Weights of a small transformer language model.
Size: 15 layers, width 96, 3 heads of 32 (1 for keys and values), MLP 256 SwiGLU, vocabulary 32000, 7.62M parameters.
Architecture: RMSNorm before each block, rotary positions, no biases in attention or MLP, untied embeddings.
Training: a variant of Muon for these matrices, 159M tokens.
Each number is 50 + 10 x the weight over the matrix's rms, rounded and kept within 0 to 99. Layers, rows and columns count from 0.

# layer 8 MLP up, 256x96, rms 0.0855, rows 74-98, columns 0-95
56 64 63 47 43 36 67 66 41 46 55 32 31 49 25 68 46 49 66 52 41 41 34 32 43 71 53 73 74 47 62 58 68 41 68 34 60 45 45 55 66 36 54 52 59 49 49 50 48 70 36 43 50 55 35 45 69 53 46 55 43 70 68 74 46 66 48 51 60 45 50 50 48 57 51 41 62 44 37 29 55 46 58 53 30 54 43 64 43 68 61 47 60 58 53 55
60 66 53 38 57 36 47 59 39 54 36 37 51 43 40 39 60 45 76 50 41 61 42 50 57 45 65 73 64 61 60 50 55 37 57 47 43 41 51 60 54 56 52 51 45 35 50 49 47 32 56 63 44 46 52 68 41 53 51 64 40 56 51 59 54 72 54 49 36 48 48 52 44 44 46 41 57 73 66 54 50 70 38 45 60 47 46 40 44 57 63 49 67 45 41 59
50 53 64 41 54 55 56 62 49 41 54 53 42 45 66 43 38 55 54 54 50 63 66 44 55 48 78 41 59 40 17 39 48 38 54 35 47 41 45 41 61 42 41 57 54 48 65 51 62 38 71 69 55 62 56 44 51 45 53 58 48 58 46 50 46 41 65 48 35 62 49 48 41 48 49 54 41 49 45 63 42 41 54 36 62 40 39 34 33 26 56 76 54 70 53 58
47 44 60 68 58 43 76 53 54 68 77 44 52 58 49 46 42 45 54 56 36 47 62 54 42 61 59 52 50 40 64 53 44 49 59 57 33 52 59 36 60 35 54 62 53 59 65 57 51 47 73 59 35 68 46 63 40 51 38 44 49 42 49 62 39 58 55 40 42 31 70 58 58 55 29 53 51 52 45 52 59 33 50 56 35 55 38 51 35 58 53 39 53 54 55 41
36 50 46 55 48 33 50 64 55 45 45 57 53 53 34 59 42 43 45 60 47 46 43 58 52 42 54 60 54 49 49 67 43 43 52 67 58 59 44 46 52 56 52 44 55 46 40 57 53 26 47 57 35 48 54 67 57 65 63 53 41 32 61 54 55 43 69 48 53 60 50 45 51 45 44 40 62 60 56 47 32 40 47 45 35 33 50 34 57 53 53 44 45 51 40 51
49 39 41 50 31 40 46 63 46 39 34 43 43 66 40 59 49 54 58 54 55 59 62 55 68 43 52 48 48 59 41 45 45 48 50 57 50 37 33 45 48 53 54 60 54 51 46 42 77 67 28 47 59 48 52 44 38 54 46 36 31 61 38 46 50 56 50 51 39 75 43 38 37 54 49 36 73 56 47 48 52 38 51 46 50 46 51 46 44 49 62 55 34 72 61 48
44 49 49 61 53 49 45 28 43 40 60 54 50 47 69 45 30 38 26 37 65 49 62 54 47 43 56 44 47 38 59 54 51 62 59 44 58 41 53 45 63 43 55 54 31 58 54 42 46 40 35 39 50 40 41 25 24 37 58 48 45 50 53 59 57 56 38 34 64 59 47 60 55 45 45 54 31 72 27 41 45 31 49 53 36 48 48 58 69 53 53 61 63 55 51 54
40 31 53 50 62 53 64 44 61 54 55 39 35 47 70 45 53 42 61 46 60 65 64 50 39 29 66 48 38 34 38 43 44 43 53 41 43 63 46 42 57 43 62 55 61 43 62 64 45 51 69 48 47 67 40 61 37 41 51 46 62 61 57 44 51 53 47 45 64 39 30 50 61 56 65 41 60 36 52 65 56 60 62 39 67 43 21 42 47 58 41 54 64 50 47 60
50 43 55 59 54 57 43 48 32 40 33 50 43 69 65 40 56 43 56 52 59 43 64 54 40 46 55 51 60 37 46 47 58 54 44 52 58 51 64 51 50 48 47 45 53 56 68 44 49 26 44 54 43 47 74 56 59 37 53 60 51 50 38 49 42 62 55 61 55 65 56 36 49 56 75 32 28 41 56 52 68 40 58 50 65 49 52 40 46 43 44 55 71 58 44 47
48 43 42 54 51 46 38 55 36 60 33 53 36 48 53 57 49 57 74 56 33 50 57 57 56 38 42 38 64 37 52 67 51 56 34 48 61 44 56 68 37 34 47 66 56 70 61 56 47 48 57 61 61 46 46 67 47 41 48 44 46 58 57 60 44 43 57 80 52 60 63 34 45 64 39 75 62 61 46 52 46 49 48 37 48 55 51 41 41 43 56 48 45 51 54 35
45 44 49 47 58 69 40 58 34 48 68 34 54 44 70 54 33 54 53 69 42 43 36 27 62 48 27 59 65 66 28 61 63 55 63 38 68 63 26 66 58 62 46 35 39 62 59 45 55 47 49 41 52 48 41 55 32 71 42 23 60 48 52 44 32 53 27 54 60 68 57 39 59 50 47 60 59 42 55 56 65 62 49 46 33 40 35 42 70 47 60 47 26 43 33 60
47 58 40 55 52 60 50 60 59 64 46 66 53 55 45 62 47 44 62 61 58 39 61 44 39 50 66 59 37 44 37 42 53 47 54 53 75 49 44 30 49 44 61 60 46 41 48 40 43 65 54 36 44 49 44 65 48 53 50 55 48 49 71 59 55 42 39 61 55 32 48 42 36 53 40 41 41 43 66 51 45 50 45 52 48 48 56 61 39 56 50 39 59 45 55 51
55 51 55 54 57 34 58 44 60 63 54 57 43 44 47 39 54 57 41 73 49 31 41 49 47 50 52 39 36 55 29 58 54 52 71 55 37 66 67 32 27 44 42 52 75 48 53 56 37 55 31 63 51 62 72 54 47 45 53 37 36 56 51 54 31 60 48 56 52 42 54 55 34 62 38 41 29 49 45 45 66 57 56 51 61 60 38 40 36 41 60 55 49 42 54 28
60 55 33 50 48 49 42 41 47 51 61 44 53 61 36 45 39 42 42 56 58 30 42 56 52 33 42 41 58 64 57 62 52 50 55 52 46 65 58 67 54 60 53 36 43 44 43 56 24 64 37 39 42 62 46 41 49 52 39 53 50 56 46 38 39 55 60 48 40 39 30 45 55 46 46 51 28 40 55 48 56 55 48 48 41 44 53 58 55 62 38 51 55 60 47 60
35 50 52 47 51 48 39 42 58 51 47 47 48 55 54 39 52 53 62 64 51 68 65 43 49 50 58 54 47 38 46 40 57 66 62 61 50 38 49 40 61 44 57 55 41 45 43 47 36 50 58 53 51 48 44 40 46 37 48 62 46 29 40 46 28 45 49 56 44 50 57 39 42 56 57 41 51 60 59 61 62 42 43 58 38 46 53 47 59 45 36 49 67 55 44 35
60 70 62 55 45 41 44 53 44 56 60 40 29 50 39 67 44 56 53 54 54 50 52 47 55 56 52 64 60 38 51 42 45 46 48 46 46 50 66 49 52 44 46 45 63 47 57 39 45 61 47 78 41 66 53 47 37 53 54 55 53 50 59 55 54 41 45 36 45 57 47 58 43 48 52 46 45 51 68 46 55 48 51 47 50 47 52 54 45 63 39 58 65 54 52 64
35 61 59 58 40 33 59 60 54 52 28 55 46 19 52 62 52 54 59 43 63 54 34 53 31 36 47 46 62 48 48 58 36 45 46 33 70 56 76 61 42 52 30 50 37 52 49 58 63 52 48 51 47 43 54 42 63 42 50 41 36 45 55 60 51 48 47 46 52 28 50 39 42 53 47 62 54 69 59 63 52 67 45 68 54 38 55 60 56 46 33 47 52 56 60 60
75 38 49 44 55 52 55 35 49 49 46 58 64 41 44 66 43 60 65 44 59 60 58 61 68 62 59 43 51 54 56 52 52 32 46 35 42 39 55 23 62 60 72 45 55 50 45 54 51 52 47 56 49 58 63 67 65 64 67 56 65 66 58 46 40 43 38 51 50 23 46 55 41 36 65 56 51 44 49 43 54 54 32 40 50 67 63 63 44 59 65 72 27 42 58 55
66 57 44 42 38 46 56 22 58 29 68 26 34 52 60 59 46 43 40 42 67 29 36 52 47 38 42 48 48 55 52 51 58 61 46 47 71 33 65 57 60 55 46 33 36 57 56 44 50 46 48 51 41 36 47 51 55 47 59 32 35 51 57 28 57 73 48 45 54 63 22 43 64 36 67 36 44 35 39 64 40 55 42 59 32 49 68 62 45 34 31 57 48 69 62 43
49 29 50 39 55 57 34 64 40 57 60 70 49 48 52 57 63 55 58 46 44 68 58 50 40 40 46 42 61 45 39 50 47 39 51 40 58 53 47 57 65 60 48 44 63 38 37 59 60 54 41 60 59 72 66 44 45 45 45 54 54 39 49 38 51 55 63 57 42 49 61 41 46 46 39 47 52 51 61 61 46 50 48 30 68 51 49 56 38 40 46 56 44 53 35 54
44 41 42 42 60 63 34 53 44 47 47 52 51 43 54 48 52 51 60 31 48 62 35 65 46 62 50 53 47 45 39 55 53 42 52 58 56 48 57 38 60 58 43 28 42 53 43 55 43 59 42 33 48 76 32 35 48 58 49 50 65 39 54 51 28 54 44 48 61 59 46 44 52 35 63 37 40 54 34 56 51 52 56 75 48 57 53 40 49 45 52 46 61 46 41 71
55 56 51 35 41 62 55 61 62 62 61 55 48 40 49 53 54 53 40 40 42 28 30 61 40 51 52 44 37 64 60 55 51 62 54 50 57 50 56 42 40 53 48 32 64 33 35 41 49 48 39 50 67 52 42 44 51 64 41 64 75 41 40 57 45 54 16 56 50 38 51 53 51 54 50 48 55 42 76 45 42 40 40 62 53 40 55 44 69 52 55 50 53 44 53 61
43 26 49 51 39 48 48 46 63 48 57 38 52 44 37 79 57 54 57 41 44 39 38 48 55 37 50 48 47 54 37 65 24 53 47 50 66 31 38 47 58 65 44 45 46 52 60 46 44 56 30 44 40 73 76 56 58 48 40 50 63 52 45 42 50 69 54 56 49 54 46 53 54 71 61 35 45 50 45 69 48 53 64 44 51 56 47 42 52 45 43 65 61 42 43 65
49 61 50 54 34 52 49 54 52 60 46 45 33 53 50 58 47 59 44 46 41 45 60 43 39 39 63 48 33 48 49 44 57 42 39 54 52 53 46 56 46 45 59 58 39 53 43 42 50 48 52 51 43 43 56 46 75 26 38 45 39 54 53 56 53 45 62 52 35 40 59 47 63 37 61 38 52 58 52 44 65 50 54 64 56 62 45 70 61 40 33 51 75 55 48 57
37 52 53 48 52 61 50 45 58 45 67 51 55 51 41 56 64 66 58 42 42 36 44 33 44 50 58 45 49 53 49 49 58 53 61 59 53 43 54 65 55 56 52 41 40 65 57 72 43 58 60 34 61 37 51 50 45 55 51 60 48 51 27 56 56 59 49 48 45 72 49 45 68 56 53 55 65 48 56 63 43 61 56 54 58 39 53 31 44 60 46 52 60 45 50 59
# layer 8 MLP down (transposed), 256x96, rms 0.0766, rows 74-97, columns 0-95
36 23 54 53 59 62 43 46 56 51 63 53 42 39 68 56 45 64 61 43 52 73 51 49 62 33 51 44 43 57 64 52 43 57 53 38 36 65 48 59 74 69 58 54 42 38 44 43 37 45 58 58 49 49 35 50 52 53 49 43 54 30 56 73 31 51 68 60 10 42 46 55 44 40 71 48 48 74 36 58 47 52 46 59 45 43 50 50 52 51 60 55 65 64 70 47
65 50 49 41 58 48 49 60 52 72 58 56 56 50 59 58 51 55 56 44 61 32 41 56 47 68 44 39 41 36 29 50 25 53 47 61 41 73 56 41 34 54 47 52 43 43 39 37 54 62 60 32 59 64 41 46 23 43 27 49 46 58 31 64 55 49 55 56 55 37 52 46 40 56 44 43 60 50 52 48 45 60 25 39 54 59 55 33 54 54 32 45 39 51 49 69
50 52 30 58 42 63 38 39 66 64 53 58 65 48 40 40 71 48 47 49 42 44 46 54 48 60 52 63 57 76 69 55 55 63 48 52 60 67 47 47 54 43 50 48 64 48 44 48 37 58 18 54 45 44 61 63 67 60 53 53 34 61 66 49 51 47 42 44 49 35 54 48 57 56 40 32 55 48 43 60 78 52 53 33 54 65 51 67 45 39 53 54 54 50 53 37
40 55 70 76 69 21 52 32 42 39 39 55 55 29 60 42 58 54 44 53 43 49 44 47 47 54 63 57 49 37 60 41 40 55 39 63 54 39 54 48 56 41 48 65 53 56 40 50 42 60 57 34 43 56 54 45 45 41 42 52 31 70 58 57 49 37 56 43 57 59 71 49 52 66 59 47 49 42 38 40 54 52 62 61 45 39 43 42 46 48 44 60 44 51 34 51
54 46 72 45 42 51 65 36 54 52 46 53 41 46 60 55 43 32 57 42 51 74 58 34 64 59 47 61 60 64 39 40 59 63 30 59 42 44 65 51 51 51 45 42 44 72 49 60 39 66 64 47 62 62 50 58 60 56 29 41 58 49 53 47 40 61 54 40 43 48 61 54 54 57 61 50 48 48 58 48 33 48 53 61 51 61 35 54 47 52 46 60 58 40 59 47
56 41 55 62 67 68 36 51 49 58 60 61 43 42 45 41 46 40 55 61 47 47 38 50 67 56 57 41 49 49 51 51 40 57 46 46 51 45 64 51 65 41 57 58 51 56 50 38 43 51 53 36 45 56 53 43 56 58 33 63 51 39 54 47 52 52 66 64 50 48 61 62 50 53 66 65 62 46 45 64 41 49 50 51 61 46 72 58 35 52 50 36 54 55 54 47
61 64 44 50 59 47 62 50 51 49 39 35 50 61 34 63 32 63 39 50 47 40 41 60 45 40 46 30 49 63 45 51 61 57 46 41 56 48 30 63 42 56 56 60 32 49 75 62 51 45 47 46 52 51 49 52 51 41 59 47 58 49 59 44 53 42 39 65 35 49 57 44 52 57 48 50 60 47 39 54 46 52 40 40 39 60 60 34 30 55 55 51 41 42 44 47
47 47 45 65 41 48 44 48 67 59 49 57 44 44 33 52 47 44 56 54 53 37 50 43 50 56 61 27 50 53 47 57 61 50 43 51 64 39 66 63 61 57 51 50 54 31 58 48 61 51 67 53 57 48 47 42 79 60 32 44 42 35 60 48 42 49 57 61 72 65 56 45 50 55 48 37 39 36 44 44 33 50 51 59 50 45 74 57 40 38 56 67 26 67 37 62
45 50 51 47 41 52 55 53 51 59 57 49 37 50 46 81 42 42 47 46 52 67 55 41 44 73 57 41 63 44 41 56 56 42 53 49 56 65 41 69 51 34 56 49 26 31 55 42 47 46 41 48 57 46 46 47 38 58 42 44 38 50 69 48 50 33 37 37 47 32 48 47 58 58 42 61 43 52 59 57 55 32 44 60 46 64 60 62 64 40 56 22 74 47 66 48
52 57 56 61 65 40 68 51 39 62 45 56 47 62 64 34 35 57 58 49 56 57 51 45 49 70 48 62 30 36 58 47 62 56 51 57 58 55 44 52 62 61 65 69 49 52 44 42 85 30 41 50 44 39 68 47 49 33 42 42 41 46 47 59 48 57 62 49 60 46 49 52 45 44 52 65 44 39 45 27 35 49 44 59 49 44 48 67 52 72 45 79 61 32 55 58
64 54 39 77 31 48 28 45 59 48 67 30 60 41 56 63 60 52 55 39 58 41 51 82 59 68 60 38 26 54 44 50 71 69 68 58 42 51 57 44 57 43 52 54 45 39 44 46 47 53 55 42 35 44 64 46 42 64 43 41 51 53 63 55 48 54 60 41 43 47 42 53 54 39 49 47 68 57 30 45 53 44 43 49 37 64 74 43 49 57 43 21 50 45 57 60
43 59 52 51 41 35 43 66 46 56 58 50 62 47 52 56 66 32 48 54 52 38 43 71 42 45 44 52 55 58 44 60 60 51 49 52 65 53 55 56 52 75 36 42 55 55 41 51 56 37 47 40 56 58 21 56 57 40 51 45 47 51 52 53 57 47 46 55 48 45 54 49 65 58 45 37 47 30 43 46 58 62 53 53 57 52 45 47 48 47 43 63 52 44 54 54
45 40 34 50 39 62 39 38 52 65 46 66 44 54 57 36 52 53 36 26 49 57 39 52 49 41 43 29 45 43 43 52 50 44 51 61 47 76 30 55 44 49 58 57 33 36 45 40 50 52 73 43 63 45 61 49 45 72 59 35 53 30 51 62 55 44 62 43 54 52 46 38 65 48 45 55 47 45 54 24 43 42 52 65 55 56 85 62 48 55 62 43 55 30 63 51
37 49 57 48 54 46 79 37 52 46 38 64 46 46 53 49 44 48 53 45 49 57 56 56 48 45 64 48 51 44 55 44 55 48 38 43 54 42 51 38 56 39 49 58 35 50 71 50 65 24 71 65 67 47 42 70 60 43 62 36 39 51 40 57 56 49 38 58 63 47 59 57 47 48 58 39 57 63 67 52 38 47 51 60 58 68 43 40 36 27 56 65 55 44 53 51
42 53 51 61 58 40 42 57 52 45 57 55 54 64 66 53 48 38 56 45 51 64 46 54 49 53 51 56 63 65 51 68 48 45 48 36 51 41 39 49 52 65 53 62 51 49 56 50 59 36 38 47 42 65 49 60 54 43 53 54 47 65 56 45 44 36 38 47 54 64 47 64 59 59 49 58 55 48 59 44 54 49 48 57 60 55 56 34 32 64 44 43 37 46 39 38
41 32 26 37 51 53 53 40 73 49 56 47 54 54 39 50 54 58 44 42 49 44 49 42 31 60 53 41 48 45 52 57 49 65 46 66 50 48 51 43 48 53 51 71 67 51 50 43 43 39 47 45 58 26 34 67 49 53 48 47 54 33 55 45 51 51 53 63 44 51 47 48 65 37 39 40 38 41 56 44 39 53 46 48 59 50 60 38 53 57 58 54 55 53 45 59
60 46 43 33 33 54 48 58 33 56 70 49 67 57 55 43 51 61 39 54 49 49 49 66 47 55 57 53 24 48 50 46 62 49 43 49 54 46 66 55 40 53 47 45 67 54 38 62 42 63 35 51 40 55 47 56 35 64 56 66 48 45 59 58 54 51 48 60 34 60 50 51 43 56 54 73 26 62 39 49 59 45 47 54 48 56 58 37 53 68 52 47 33 46 48 44
32 47 64 56 47 49 43 45 54 39 66 52 45 48 61 47 55 47 51 55 49 45 53 46 56 60 50 50 49 45 49 46 61 52 48 57 32 30 34 59 53 42 44 52 38 69 64 38 44 40 50 32 49 46 43 41 43 43 38 46 31 43 41 78 53 51 64 62 77 55 53 60 57 71 46 60 63 53 38 55 49 48 60 53 52 50 43 50 39 46 50 35 44 48 58 56
52 57 38 49 57 41 63 60 81 62 48 61 45 65 43 83 41 43 52 67 73 47 59 40 81 63 48 66 56 43 58 50 52 57 26 61 54 51 45 53 57 48 51 72 62 54 73 49 37 48 46 62 62 51 36 53 63 63 62 49 52 38 55 60 39 35 44 64 41 47 29 30 44 49 69 44 57 41 18 43 53 45 61 31 46 55 55 42 55 60 52 50 44 40 53 62
54 48 49 59 64 59 39 51 58 48 54 66 60 48 39 49 45 54 43 52 51 60 53 42 46 50 42 52 43 48 62 47 53 48 64 41 53 38 51 48 42 58 59 38 65 56 45 48 54 45 54 51 46 47 47 52 48 36 60 40 44 56 49 36 60 42 64 51 59 52 70 28 40 31 41 40 47 43 69 66 44 53 55 44 44 55 68 64 31 63 53 44 72 56 42 50
37 50 56 67 36 36 56 52 44 63 57 42 50 62 59 45 54 40 33 43 36 55 43 51 70 62 54 45 43 48 54 42 49 56 39 48 46 25 50 48 45 44 48 74 58 55 52 44 46 35 63 52 43 57 53 55 59 45 42 50 52 47 49 56 51 49 66 43 52 56 57 54 44 62 54 60 67 55 66 62 26 41 54 36 53 53 44 51 67 42 59 58 59 39 49 32
33 45 47 47 23 61 56 36 37 32 57 50 51 50 61 58 36 53 63 38 58 63 68 48 56 51 40 33 49 65 37 48 51 54 35 39 59 56 43 60 50 31 52 56 46 48 53 46 45 60 50 71 58 54 55 68 26 47 50 34 48 43 25 56 41 42 71 58 46 62 48 42 44 65 64 37 63 49 44 51 40 54 43 46 45 45 45 54 54 34 74 55 49 53 44 52
53 53 66 65 45 60 53 43 38 33 49 57 56 48 58 54 53 60 45 50 64 57 44 52 19 69 47 52 45 44 37 51 57 59 36 43 47 45 51 62 38 44 64 47 57 35 25 37 43 47 58 48 53 63 51 55 68 75 48 50 52 52 64 61 61 53 35 53 29 64 68 55 64 48 65 60 58 47 54 56 48 36 67 30 39 27 49 51 56 62 44 59 67 44 51 43
45 53 47 43 55 57 61 56 52 34 39 71 55 52 49 45 56 34 42 50 46 43 44 57 55 53 40 49 52 55 47 50 41 50 42 53 44 75 52 42 50 62 38 52 63 51 60 48 58 44 35 50 56 66 41 64 49 57 54 61 49 62 39 45 44 66 42 30 60 50 40 50 45 45 40 63 44 50 43 52 44 54 48 29 36 43 45 48 52 67 55 53 31 43 60 47
# layer 8 MLP gate, 256x96, rms 0.0852, rows 75-98, columns 0-95
57 58 60 32 61 56 54 48 39 42 38 26 53 42 48 36 47 57 58 43 53 56 48 36 42 42 48 59 47 58 54 41 51 59 22 60 58 64 50 50 46 62 45 55 51 59 53 41 49 54 56 42 47 57 38 33 63 48 42 48 48 39 50 38 55 41 61 52 56 38 60 47 54 60 49 49 56 57 70 63 39 60 37 47 73 75 61 37 34 37 54 54 52 49 46 44
50 51 50 67 54 44 35 48 58 49 37 46 45 46 50 64 42 53 52 37 57 74 48 39 61 43 56 42 34 45 42 46 51 55 70 48 50 44 52 49 45 35 44 59 60 48 42 53 46 53 58 56 50 43 52 55 50 46 28 38 33 48 40 40 49 46 61 37 53 36 55 34 45 41 66 55 56 52 30 45 51 37 55 48 71 65 60 41 42 48 38 26 54 44 34 58
65 35 49 35 34 68 39 50 59 52 46 49 48 52 44 41 48 55 42 47 53 54 59 71 64 51 41 60 60 53 35 56 58 52 51 51 48 63 56 57 45 63 52 30 47 48 46 33 43 46 48 56 57 72 38 37 50 63 70 54 48 70 51 39 49 52 39 79 44 50 48 58 44 36 44 59 35 43 42 51 62 51 58 49 75 51 50 58 50 64 42 74 48 57 38 52
46 65 39 45 58 62 41 54 47 44 55 51 60 60 49 42 46 40 40 56 43 34 58 63 54 46 37 56 42 45 40 53 40 67 68 46 54 49 56 58 53 52 38 61 51 34 44 46 48 32 25 60 43 36 50 72 46 57 47 50 38 57 53 54 59 52 50 43 36 55 49 37 35 42 29 43 46 55 58 63 40 48 46 49 55 34 59 41 58 51 46 43 43 52 45 50
41 50 44 65 51 43 47 59 58 51 54 50 49 45 49 43 48 40 38 52 50 59 35 59 50 48 46 49 44 60 54 47 50 42 53 44 64 45 52 54 59 46 54 44 53 54 71 39 60 58 47 42 47 45 50 49 44 44 49 35 47 57 74 70 56 43 51 43 67 49 79 67 63 49 50 38 58 38 47 52 19 44 63 54 46 48 52 50 61 46 54 48 39 47 42 20
29 40 56 52 45 53 63 47 55 47 41 39 36 29 61 40 58 39 44 61 52 41 41 55 54 43 60 66 33 47 59 50 45 70 49 50 58 59 69 76 62 51 63 58 67 43 44 47 51 53 52 51 58 48 34 39 58 47 45 56 58 43 47 45 43 50 41 47 56 32 63 61 59 65 68 34 39 41 64 55 43 52 56 66 46 42 71 51 60 54 45 59 55 55 70 57
67 52 42 25 30 68 40 62 31 62 31 40 51 52 52 69 33 36 32 57 32 52 38 46 58 53 44 55 39 41 53 33 49 54 57 40 50 43 55 53 39 42 44 52 58 48 39 42 64 55 41 58 40 48 75 34 54 51 48 50 47 51 42 48 49 49 57 64 43 39 30 25 37 39 57 57 42 41 49 63 48 52 59 25 60 46 70 47 34 40 61 58 42 48 70 72
40 42 68 42 53 62 45 40 41 36 52 47 56 39 42 55 61 36 60 52 40 55 50 48 60 60 55 60 58 51 45 58 44 59 37 45 50 59 64 35 58 46 61 64 58 60 47 45 47 52 38 72 67 52 62 51 57 40 52 53 54 59 35 59 60 50 57 56 41 60 41 50 52 55 48 54 62 53 71 58 39 50 48 68 55 48 66 56 61 19 37 41 67 48 60 67
62 36 69 50 55 33 59 42 49 37 40 55 64 53 58 36 49 70 49 57 49 48 54 55 53 65 49 52 25 61 34 49 66 50 47 43 65 62 49 57 66 58 43 55 47 54 32 54 56 33 45 68 45 58 65 54 52 30 51 44 27 57 70 37 34 41 73 46 60 59 41 53 46 44 60 60 46 35 57 39 37 67 46 64 58 50 56 66 46 62 40 54 52 44 56 48
37 46 45 61 35 46 45 35 35 52 39 63 48 51 55 49 51 31 43 51 48 60 63 56 34 46 39 65 36 45 54 32 48 55 25 34 42 66 50 39 52 71 35 35 42 66 66 51 49 52 51 63 57 69 46 48 41 28 53 43 39 73 43 49 64 53 59 40 64 51 73 51 51 68 42 77 62 33 61 63 39 43 64 63 49 74 51 51 49 32 37 59 58 60 58 55
31 64 46 40 47 53 56 64 42 59 51 62 52 63 43 50 51 43 46 59 46 38 51 48 32 35 50 64 59 34 54 27 59 58 51 47 64 55 38 42 44 37 53 47 43 36 54 25 56 54 57 51 38 50 50 53 50 44 39 61 42 45 56 43 44 38 51 47 54 47 40 57 52 65 63 51 36 45 66 46 50 48 52 54 53 37 60 42 40 47 40 42 60 42 52 70
40 55 59 57 45 72 59 46 70 66 67 64 56 52 45 48 51 52 53 61 30 28 53 63 48 61 52 43 42 55 49 65 51 56 40 76 64 50 56 49 66 51 70 63 51 43 46 60 51 68 37 53 61 52 29 71 39 60 60 65 54 32 40 50 52 33 36 68 68 52 65 48 54 55 45 50 33 51 70 70 59 54 48 52 59 39 65 41 44 73 59 50 52 68 50 51
53 57 40 51 50 39 37 55 48 40 53 34 56 65 45 41 51 61 54 59 63 60 42 38 32 43 40 45 54 42 67 41 61 61 47 61 44 55 60 76 39 45 64 44 56 62 51 60 40 49 54 37 36 57 57 23 36 52 29 68 46 45 55 37 35 46 40 35 37 32 36 51 44 59 44 43 31 46 33 51 57 66 60 42 50 49 53 49 63 64 43 42 54 57 45 60
53 45 53 45 46 37 53 51 42 36 49 41 51 40 41 42 50 50 44 62 62 44 53 58 47 51 42 56 53 52 43 58 49 47 58 63 59 51 43 53 53 66 57 38 60 43 44 36 49 52 40 42 54 44 58 53 63 58 61 46 42 47 65 55 50 55 64 58 57 43 44 49 53 45 54 38 42 51 40 48 53 58 38 42 63 29 52 47 50 71 44 38 39 62 48 48
69 75 78 37 46 42 51 59 42 57 42 46 34 54 51 61 52 54 48 50 66 52 48 63 41 49 62 64 45 59 37 43 57 38 48 24 60 45 67 54 57 36 49 36 37 46 49 46 44 59 52 67 44 59 59 50 50 45 62 53 37 55 56 54 52 44 47 50 46 57 52 57 46 51 63 47 58 48 42 61 58 45 47 54 53 67 41 52 50 50 39 56 56 50 60 60
59 45 48 38 28 44 54 48 66 63 47 47 52 50 41 51 53 33 63 56 46 45 64 40 55 51 62 63 37 52 52 44 39 39 68 54 52 68 63 51 49 60 43 65 36 38 42 51 39 51 66 29 43 52 52 44 35 36 56 51 62 61 50 55 44 58 44 60 47 49 53 53 39 38 43 50 50 53 52 60 65 68 51 61 52 72 57 52 60 54 54 41 68 51 35 46
57 35 36 46 39 49 34 38 54 48 36 44 51 41 65 61 49 55 48 40 64 58 53 71 47 38 59 51 50 42 57 61 52 45 49 32 61 30 45 48 55 40 42 50 53 63 33 55 66 37 52 51 60 55 43 48 55 49 61 48 58 53 50 45 58 45 43 36 64 55 49 66 51 28 56 56 39 42 57 61 63 50 40 55 55 67 65 48 45 63 47 51 38 48 45 55
50 49 44 33 76 54 47 44 43 30 60 26 64 68 54 47 61 56 22 41 76 56 61 70 43 43 42 55 50 36 28 36 52 53 45 25 72 60 52 45 57 56 49 62 47 37 56 66 53 54 47 52 45 52 56 35 23 48 42 41 40 56 43 62 67 40 50 38 59 37 37 38 48 61 42 61 53 50 54 70 50 68 37 51 51 69 49 58 51 58 31 44 54 62 75 57
34 50 50 52 47 57 54 56 37 56 47 44 48 27 47 59 33 40 38 49 46 62 61 54 43 41 55 50 35 47 46 50 67 44 40 49 51 62 38 64 57 54 43 43 60 64 53 47 62 39 60 49 41 58 54 47 59 51 62 51 65 48 51 55 49 42 60 67 53 36 67 39 39 54 56 45 65 58 58 55 41 48 39 41 48 47 56 41 42 41 52 36 47 38 60 50
48 40 53 50 44 52 39 45 57 43 33 47 57 28 51 57 42 52 60 49 58 47 41 38 35 31 38 56 59 49 56 52 57 41 51 45 42 43 46 57 43 50 44 34 49 34 55 57 31 50 41 44 45 43 57 27 43 42 47 37 57 60 28 24 29 65 27 44 48 54 46 53 51 45 51 32 47 49 45 51 50 64 39 62 58 60 53 51 42 45 43 67 57 46 43 54
49 43 58 49 39 44 37 47 47 45 31 49 49 46 46 46 31 49 45 45 38 65 53 50 55 50 46 45 68 26 47 35 47 44 43 42 42 61 34 51 62 53 49 62 47 72 60 50 40 55 59 53 49 45 65 56 53 36 57 58 20 59 61 51 55 37 56 39 50 67 52 34 44 53 63 58 62 55 57 47 51 53 49 37 63 64 65 63 43 58 51 56 37 50 51 51
30 36 44 57 65 34 31 58 47 52 43 37 54 57 53 55 42 40 40 57 46 58 74 46 57 27 63 48 44 46 50 23 51 54 48 49 54 67 43 48 61 67 57 52 54 42 48 53 48 45 42 62 55 40 37 43 45 59 75 59 61 60 49 57 53 59 28 41 52 40 51 39 49 51 56 37 49 44 43 47 60 66 49 68 61 50 44 21 58 53 52 58 45 51 60 73
51 39 39 57 43 50 46 39 40 58 48 64 55 41 42 71 50 38 49 25 59 52 45 50 41 48 49 40 40 58 72 57 42 54 53 55 40 68 66 57 63 70 45 52 39 51 53 52 41 32 57 47 62 62 51 46 46 56 57 58 56 60 50 57 51 45 39 39 33 56 32 55 37 46 55 61 45 52 44 39 58 54 52 38 45 63 62 45 46 68 48 64 47 56 41 50
43 58 54 45 38 43 44 70 65 43 51 53 48 60 56 52 62 49 42 49 45 33 53 52 37 44 59 49 62 40 63 41 55 75 58 58 50 49 38 71 56 39 54 58 49 68 51 64 59 53 57 35 53 38 59 58 53 53 52 67 39 52 30 45 48 42 54 49 55 70 44 46 61 54 72 45 52 46 66 66 40 61 66 50 54 42 60 37 60 51 64 35 75 37 44 55